python train.py --intermediate_size=576 --hidden_act="swiglu" --norm="rmsnorm" --norm_eps=1e-05 --positions="rope" --parallel_block=false --lr_mult_up=0.6 --warmup_steps=200 --schedule="wsd"
Each number is 128 + 32 x the weight over its row's rms, rounded and kept within 0 to 255. Layers, rows and columns count from 0. Numbers have three digits each. The size before them is the row's rms in percent of the matrix's.

# down: layer 5 MLP down (transposed), 576x224, rms 0.116, rows 27-61, columns 0-55
# gate: layer 5 MLP gate, 576x224, rms 0.0794, rows 28-62, columns 0-55
# up: layer 5 MLP up, 576x224, rms 0.0814, rows 28-62, columns 0-55
down27 103:159132212189103137127177165072148096126120106133168154196097090106117180124121106139139112075068084113147137097134098111148126151115147178154172109133106053186199143102
gate28 093:112103074164142104129126151150100156169141158093099136138140164157159169109136152141106153076124141151139110154137097121157100127069164100122116075081166135150100127104
up28 090:144174098167120108163164133098139140126178165068095115158056115164094146121143129122101113107148148125139113141103168125110152150096169174119097088146162143122110168102
down28 093:101099117105123106153115085095141186142182062131152116125083149053125073166128147132089192157116136107038125092177108131153138129136112169150103093100151153101183113154
gate29 101:144116146115097124106112185114187190129119126070058159091133159138156122110122107159172171105127156146199144156113132136149120127071146162108121171156136137104131118082
up29 106:177148175129147184064138159107113157117145134114144111110103142115060097068093130125172085139121139141124136127103091143115159109174090125146106077052158073207140101154
down29 102:142157166149050167051159132149129180117146100107151090149122096117117131100138146103075125083145085148107169122098112126114154092131163156118171111070118113179154166107
gate30 088:128177162126113190125104129167118125097185158119096165123151142147167148096146176102076087130131107113179124091104128129164128116158112121084161105113184149108157066146
up30 096:157103103127137144058094095129138109088087147112121131075160155101114127124208121129156159082092119163113125127132102127097074150170097143152133161089138065111134130160
down30 097:106127130142156142107184095171113122142164128155104122156156135137182083116137128201097107137155193086170164173121065122178133121197156084076132081124046154179089124123
gate31 094:122123082154146131131128112126131102144122131113150138173164124151036137148104139116102119154154150158062097144127092143113122147110149119154160114169106081163126178118
up31 098:080123164131110115152148181156136087158135074101091112117160107150161106136134106174124120082084205156152111085139103186149079096112118134138152137173119104121135111181
down31 097:095192133110078070024125165093184115109109148085175120157130088139119140103145077109105153173147102158179193094088109138136153119073140110113127146145092198171103069085
gate32 097:082104054136101115084096131141130125121091128140174134155154140166165162140158111104127141134097064125137123171126123142169097103148156157131144124180130173098142195104
up32 098:063174153141153082112150129189120105144192098128160143123138161153111144079165135107083115161108173112157121067135166124098141088132092078074168086123155188182107111095
down32 105:146140116135161089154130141147141133182142127137131081090127154218097158096117102169119095109070151178211110140087139121049155166123139122140137192186153084126127165126
gate33 099:154125147133145165159149095137185069164141129160117095137156158102149207102105098101135131183136134106103082155161111152147109137141088167129120088113133145118087147127
up33 097:088133107057141131093072105169168062091147122197119113174093111124169183130097165168135131128135133080083084130154170141109115162131091119136175098120174131122103124139
down33 099:155155122152170164136170172133095101181127108169127111111097155145175173115154097091170109099152149126187157163070087138119148144136138089145102127119106117178217140140
gate34 100:078087113185163139136095074140145075141101155089152190163089184151131117137153087119080107169092148124122122117100124108144098116113127177081103169139189098143094134116
up34 098:149080134154108082074147124072124132124110111142134107130093103111090103118144124112159161141109148124114130101115095138101173212146098092145110146139099138126156160130
down34 104:136175093106098129132147140159163195161123158119188071134171143054089133134156115121143092167152159164083163143113185141159128086141110147147131141089117101091129082110
gate35 101:131085050055229175120072153140124137096150211180186109089060119116146125078143141156139094149154120036090138138150123140132103154092146129154125151155132106194162111162
up35 104:097145111097170158131125155120116136124121128148079140064130080166146092100190205057141096125109111160190115113072094114123167067106118146133159112077101141151163118138
down35 099:137084102136150169134169092143141166128157115107155131122098145152139123132121064148051165136114111174132179120135103098138084119140128138079158063146129154098140190155
gate36 102:166140105058204161108091116056121121147097116141179147128129155127101138120120120161125121120149121109182127122113136094182120158145160105148153127097158103139107159171
up36 090:176127101129056116149100075142127143154125148128108181125146094097053160145126107089142159160155076110095106123113053167090096142140185150110109128130136082088178149206
down36 101:146149116142121103115184102143151132176107123168085132118094110166085135121120081105129100164162122173170123134203118156148148090140181160142171084166154087102162125101
gate37 098:098167089100123130140137125124103201077146028076182141085135128138142098124133103088128150133163119127134122125143108189140106119093095169059144137100124197112151151158
up37 095:074163152096152086142162093088131175138156136096177129093116104079092145097097199163135127125166074135117079147124131111103116153140096154163107110092131145096153237187
down37 098:104166117125043153136059135114156214093116145117176114149166127126104095149089058082107154145159131144115142113110128177084156103124129149151146090112119114110078170140
gate38 090:119103150120080103174119129085128166163059083114123121129114139100086087088120134074110149106196181092120098120110124166142136131162149070089141091088178088132090134130
up38 090:089160210149123083116155175197073044093138145212058165074151144113117128137132165132135120137151142146143075070111147095139129090146088116105153082121092100126134109129
down38 088:140095152093129162108171139078094078153155118137107126169137089140130130125138116125104121155112155152128176107141123100150105072184109094121174140207156103121142074128
gate39 100:131088127174111149191054140163094050142140206130117171130075157067145112159139159146134173164131155168135113153099098115133164126157081164190116100097163163114107124163
up39 095:179047113125105153130124102148078130138178131075085153154092117086103135120124116133138099161135133071117174107155129149060116114157103113135138080108141106147157143109
down39 090:150202177116101129113128115177139185075134162098057089117188118154071094147134155073143144100118167132065104160111126127134097160086112123090133144168063097120150111116
gate40 112:161135093101194114140108131096111114127090098139132118163114137150172115110116138189144140158131102113163097110119128128130091111117096145124101114155048174096185140151
up40 112:183103066057080114111159126163060121084142118136205131115173096055143122138108136159159105110173171105149112166091156082120121147064188147154167166118124140116144122105
down40 110:129124090131153132121148069149136210141114104125145128145107109099136123138145104176138131170083160162166144162072094076166104063133153134116179151146163109157131110091
gate41 092:093142133206113110117110160079160092141099186113115075205156131148182109126108160162100195180047086163178161132182076160150097135130177134177058143103163199108111156130
up41 093:163156167140196071121152128137140200150155147140056101127103114175156141077072119151077182116134134115070127158117131121082151134120152141155123164147120119105072125098
down41 094:132139153112154103107119189099119090138150160074141152168093118147079143101093155114140120159096145121134123167099123091192121116118087096097108172135153198107188144127
gate42 100:085165113143152142101158112108142125125115217150147120177127096111103112151109123125152129166156163181166147154150165124116165083119146109134098125139110101084183117191
up42 103:166138144119108129100151132144190122117116176187098178187107177056080093174115081096185125125135155157138101116085167107122148142140143112180161073100096111080126138154
down42 091:127153144169094155097145132089142089112137108111145119142114081085085145080148099149132112117115125105121137115139116152058149145077084071151202119124135124139112101165
gate43 098:150096145123088130154096142172147122100132107122079086158096122190151172144098126146185099151123117085151091098152151136134102125126144084046111165111115080141119182141
up43 102:160143181158146116112129212113124146076115125161062146164100125088154076117117111138123151093076121092110099154130111106125146121171095122104136138169084087140118134078
down43 101:149137145127129074162173123119107194107154128142116094087100117192183133121116156062130092131075160089087123172150140138086169135124138135117141129129113144111132116148
gate44 102:119117088143128073097132100072124173111080104088087137150138122153148158114103154145073134156094193150180141139145139075129182154103153121136127087124160143137131153119
up44 103:124187135160160060068121137145069157098145128143083077130080150136142117159122134169114100193053192114154094109194165162137086136091147116120137139173164130069076106107
down44 099:097087150178108091116094116144081128189144103149130143138101107164109099102114138114140096133145131168147157164125117166074159117172136146131106149104146105107111149139
gate45 098:122094081076114114080106085149084180125207183155103181177171123118122177083131174158140072091131122133125139137066109152152170119128125134153108119160145177142127140100
up45 101:077148105177185142059074110095099098133116165120139119127148085121149136145127105103119090169122142149207098116177150136110152137116124093127182134136064130148135144124
down45 091:101118215190166132135186155178128171094095158135159124094109142067096117111106144100168097086107164126123112187155101165128164174162133133167131135102128149102113151073
gate46 090:101104112066119170144105134103169107140166158091132125209136201175132116151131159148160145086164141106163170164113093090169153127043134138093124125104158122123129163101
up46 101:156117090099150118143094139154095175153150149116096059111108125154094159165096123143153072164066173142205074153183090086139090135114161134134170071151088177149145091154
down46 099:157159101089101123101136075163186191126084097117118088081101098160099176079121134082160166150159113174117109141158114161111139069137123082087040131148128161152087080097
gate47 105:166164090110132136104103108151139098140136149171113075129128046163081138169111141111176070110173102120179136109140054142074102116065094161201149108126155128139132127176
up47 104:085163121128146183117157167148129115156121125123140167132118145145152095144194102063145091158134069144124173110082144148098131066102116152143219132157135167121062143115
down47 104:056097124123180118111124141097112117146130157110067108176115129117137090122091106084135163156114163135065118117098184144130174147140163094141135202126174130135163102094
gate48 090:100122156131114120144078140152098145132119107116088162143142135178092152108159103112104085066158139128092108124156052082143125083080132142112159066155148106078126133160
up48 096:172072100114139192144155148067089149196163113097167105136141180147119089070100134130174115165070079096103163175144133195129114100144170124131137124165157187167122172127
down48 100:127220118050152116140073103133096150081144174145117122101116079110173149182198072136118131121131142145139169149078127098164129178115138124112131110158156127094127142147
gate49 106:154188148092117158177106160157118142130144136111126157131117092156141109103106139099160130124131127109104110138088063130164118112108096117130161151153218133099092162118
up49 102:090108189165146133115092164168093134083135111160142190172070058112124116107072184132087083137152111137123149191131137125119121116075183061151185142095093168111099085185
down49 108:168131138156119130157165110156115148085114119151192136126102109172103131136066160117155138145137141087109099124180133114138103191102072112076141080165153079089074152131
gate50 090:192114123167155114128092064218149150095106140171141070126110135142134168173151143149105156111090092169161168131161178098110126149101094115168126129109106124145063141119
up50 095:201084150181122112075114115183128145122098077157121095134087170123072084165164161139174137093113128092155154112145139162115116119152122102110141135110123090136176147189
down50 093:114100141091160116154172075138144120132174204175128171113174042104067149109106111125133140170151105138134114124149110152147086133122119151144092118087088124160203149105
gate51 101:097110123114133174098169093112123138145096111205161135098145108133148101127111149171152135125127187091069166169174144086147134093131115074128105137148105147115136136168
up51 100:126152123137110143148134099182100085154125168157134131160121092089141164114092141181074150085111077146145128134155133054187166085125135090144161202105161085068130160154
down51 102:075173194105130155165143109159113192094117163152137144099143146124134118190044125130133111097157174156111135092152140142155164073101130143178097139139135078106128102131
gate52 097:117161124089132089153100136125162139167058102147084145110093137112139093148043125087150094139153159182137074103163149129116119159068093120102101159151167158120048157144
up52 100:168125083134102125185125101102085133123194167116109160146132205139123098050093103110124072131132214098143128115151096153176131174139110156126166125162141097122179146084
down52 099:086158152146103173091135155108141033128071162079106173140145121141086142102195089119111132127134123118141160122053112186128095106094194122108095129162096085069162080146
gate53 098:066144129167142132108137122165105139110177087107168133119072101216155157122086116173141125165082190061128097071151133134143062117127085119170120188159101184138135122136
up53 100:145126136089193099099112134158100135126124059110117113144116091122098069161098205118116214146096165120083105190172085150132146190133078146112120085132135135101115150045
down53 098:090122152140114156107149119100114110068145075132119093106098138142122139210190141099086140137111121110200136153108154158096151198165122078109112162154153148100131186041
gate54 101:132155113164120125159105106149139107131141093129060108136101167161100126101089072126129147085133126080128118155131173167139147153133106056154116137101086161126169210054
up54 105:113154136130102105145160126123115067123127074100087152086133139141134157131108134131180156158137113067134127119104147115089139227165100170105120110094190135179153121174
down54 103:138124159120102124133096114151120255139166156150105204087154095134192068094119078118114147076125068141133076169133112112123183128092079145141143184125113138118135154109
gate55 099:137164149101095130155153146121137108135110108084068158145092134145131125140179115155141074084158175122144181141117135134102156153158093132201138132114073104106172154146
up55 097:114075150089156101052158091109130183104107176146138126139159081147163153098118106137077124176103072096148170121060119085173126091072121125130112160074146153126127089096
down55 103:106111129137239151100136112146110201089135108188141171089118118177112107130114093102124160150094102166130150125121130113146136115089120056109129156120116127115132120158
gate56 107:133122122058193179134110106168168047088107173104111135074130164072110165113127199151100143151148135160104130091103067123178156137152124082133112127189188117157109129111
up56 116:141115125127176142118066077111146112212158134116153075181189113148128129138109103147167082130087146159124137121180178067157151133107113135143131159127102098148078095127
down56 106:133119139120168125075096136161179062150131104073126101130112097086111110112103144103099181124106101192114182141139112095185172126188106159114102169189149102124129174159
gate57 104:105141132092099090129114120129104105129158200150119131182147157128078112221169160126183130107076152117089075170148165146145118127103143139121148114105147121122101144111
up57 101:088058100198160101131147142138113141082097121192127171117086183120100142126167101194134100141161163145180143143110128115088108096140133160116152151126156107124111203104
down57 100:120143109157119149116142084108118067102125098112127138123164073139159171181086207100090124122173186111096125166132126077065106107154039160121103083108163077142180101116
gate58 104:129115118115155139152178068175145128130156078137114105145123151114192123122059152137172111112076174144128128071152112152130132083120082120122030119145181171159094105140
up58 111:169175095126139124164088157121095154079138135171097130193120130124140124109129183109141134104174141097178126160166140157110152231162129123129118101124157151083174162104
down58 104:092167146107137140115151138139106054125130097108137103150132161106136143152088109099109166089178122126135140135134143148142140129125105167099100106129076107111132085092
gate59 106:176144142150145146087127133184121131093072092100088150124113189200118127093155100186175162074157151151174117091123125086150088126195052102078063086137114151163161089123
up59 099:086149140136151181158132128083079207098157155148164107114123117131175157134158126086119128146102081159137117163110082122117174116137110125155066127085200132132074131138
down59 102:083119125123159118093111172151183137077208162140138165124142165082146074148140127098093045134126164085062096112167047148127099188149156063115121148126155148065116148124
gate60 094:106145169133132117168123130095088138126173153110087122162115070096140113181103156174072142122130120149147146154102153066061127116129127101171139195107163130153207061159
up60 097:154177149121136063158167182095125091184171153111112152107107161049121108133149094147123118068126165145118170147144153146053109098155085177118087159090128149149122093148
down60 094:088151098141108145137119105074116204058092087174125109105178068140094098088162080134107133050147104121161154122108135135166132142106181064155144121128092124089175157109
gate61 097:170143086074189121129165108159106186154117087101092139198199100148185090197183177116105171141170094111086129136186152168174093135066100117137129119124134205091107106115
up61 095:140119170116187164114138094154116145066109084126122107117075091107142126065146102145072136137138167166123204172116143104104107109140105097141176192098088118143174170171
down61 092:134110114140143112155198157116117191142112113142135114068177156104095129087091128123145113139165156139145071137137111122046101125109100111112055104124145088174112149111
gate62 098:139091136139100124124059114123133118137130109109121042151099169169118116158103139123125068103111110097173151100144124121122139115146149116132095124132164131135104179184
up62 096:112105146147088082087145156157133109142090104141227069096105106127139121141139143142114133120136139100189100120152112123174164076109169168141096167105175095111123160127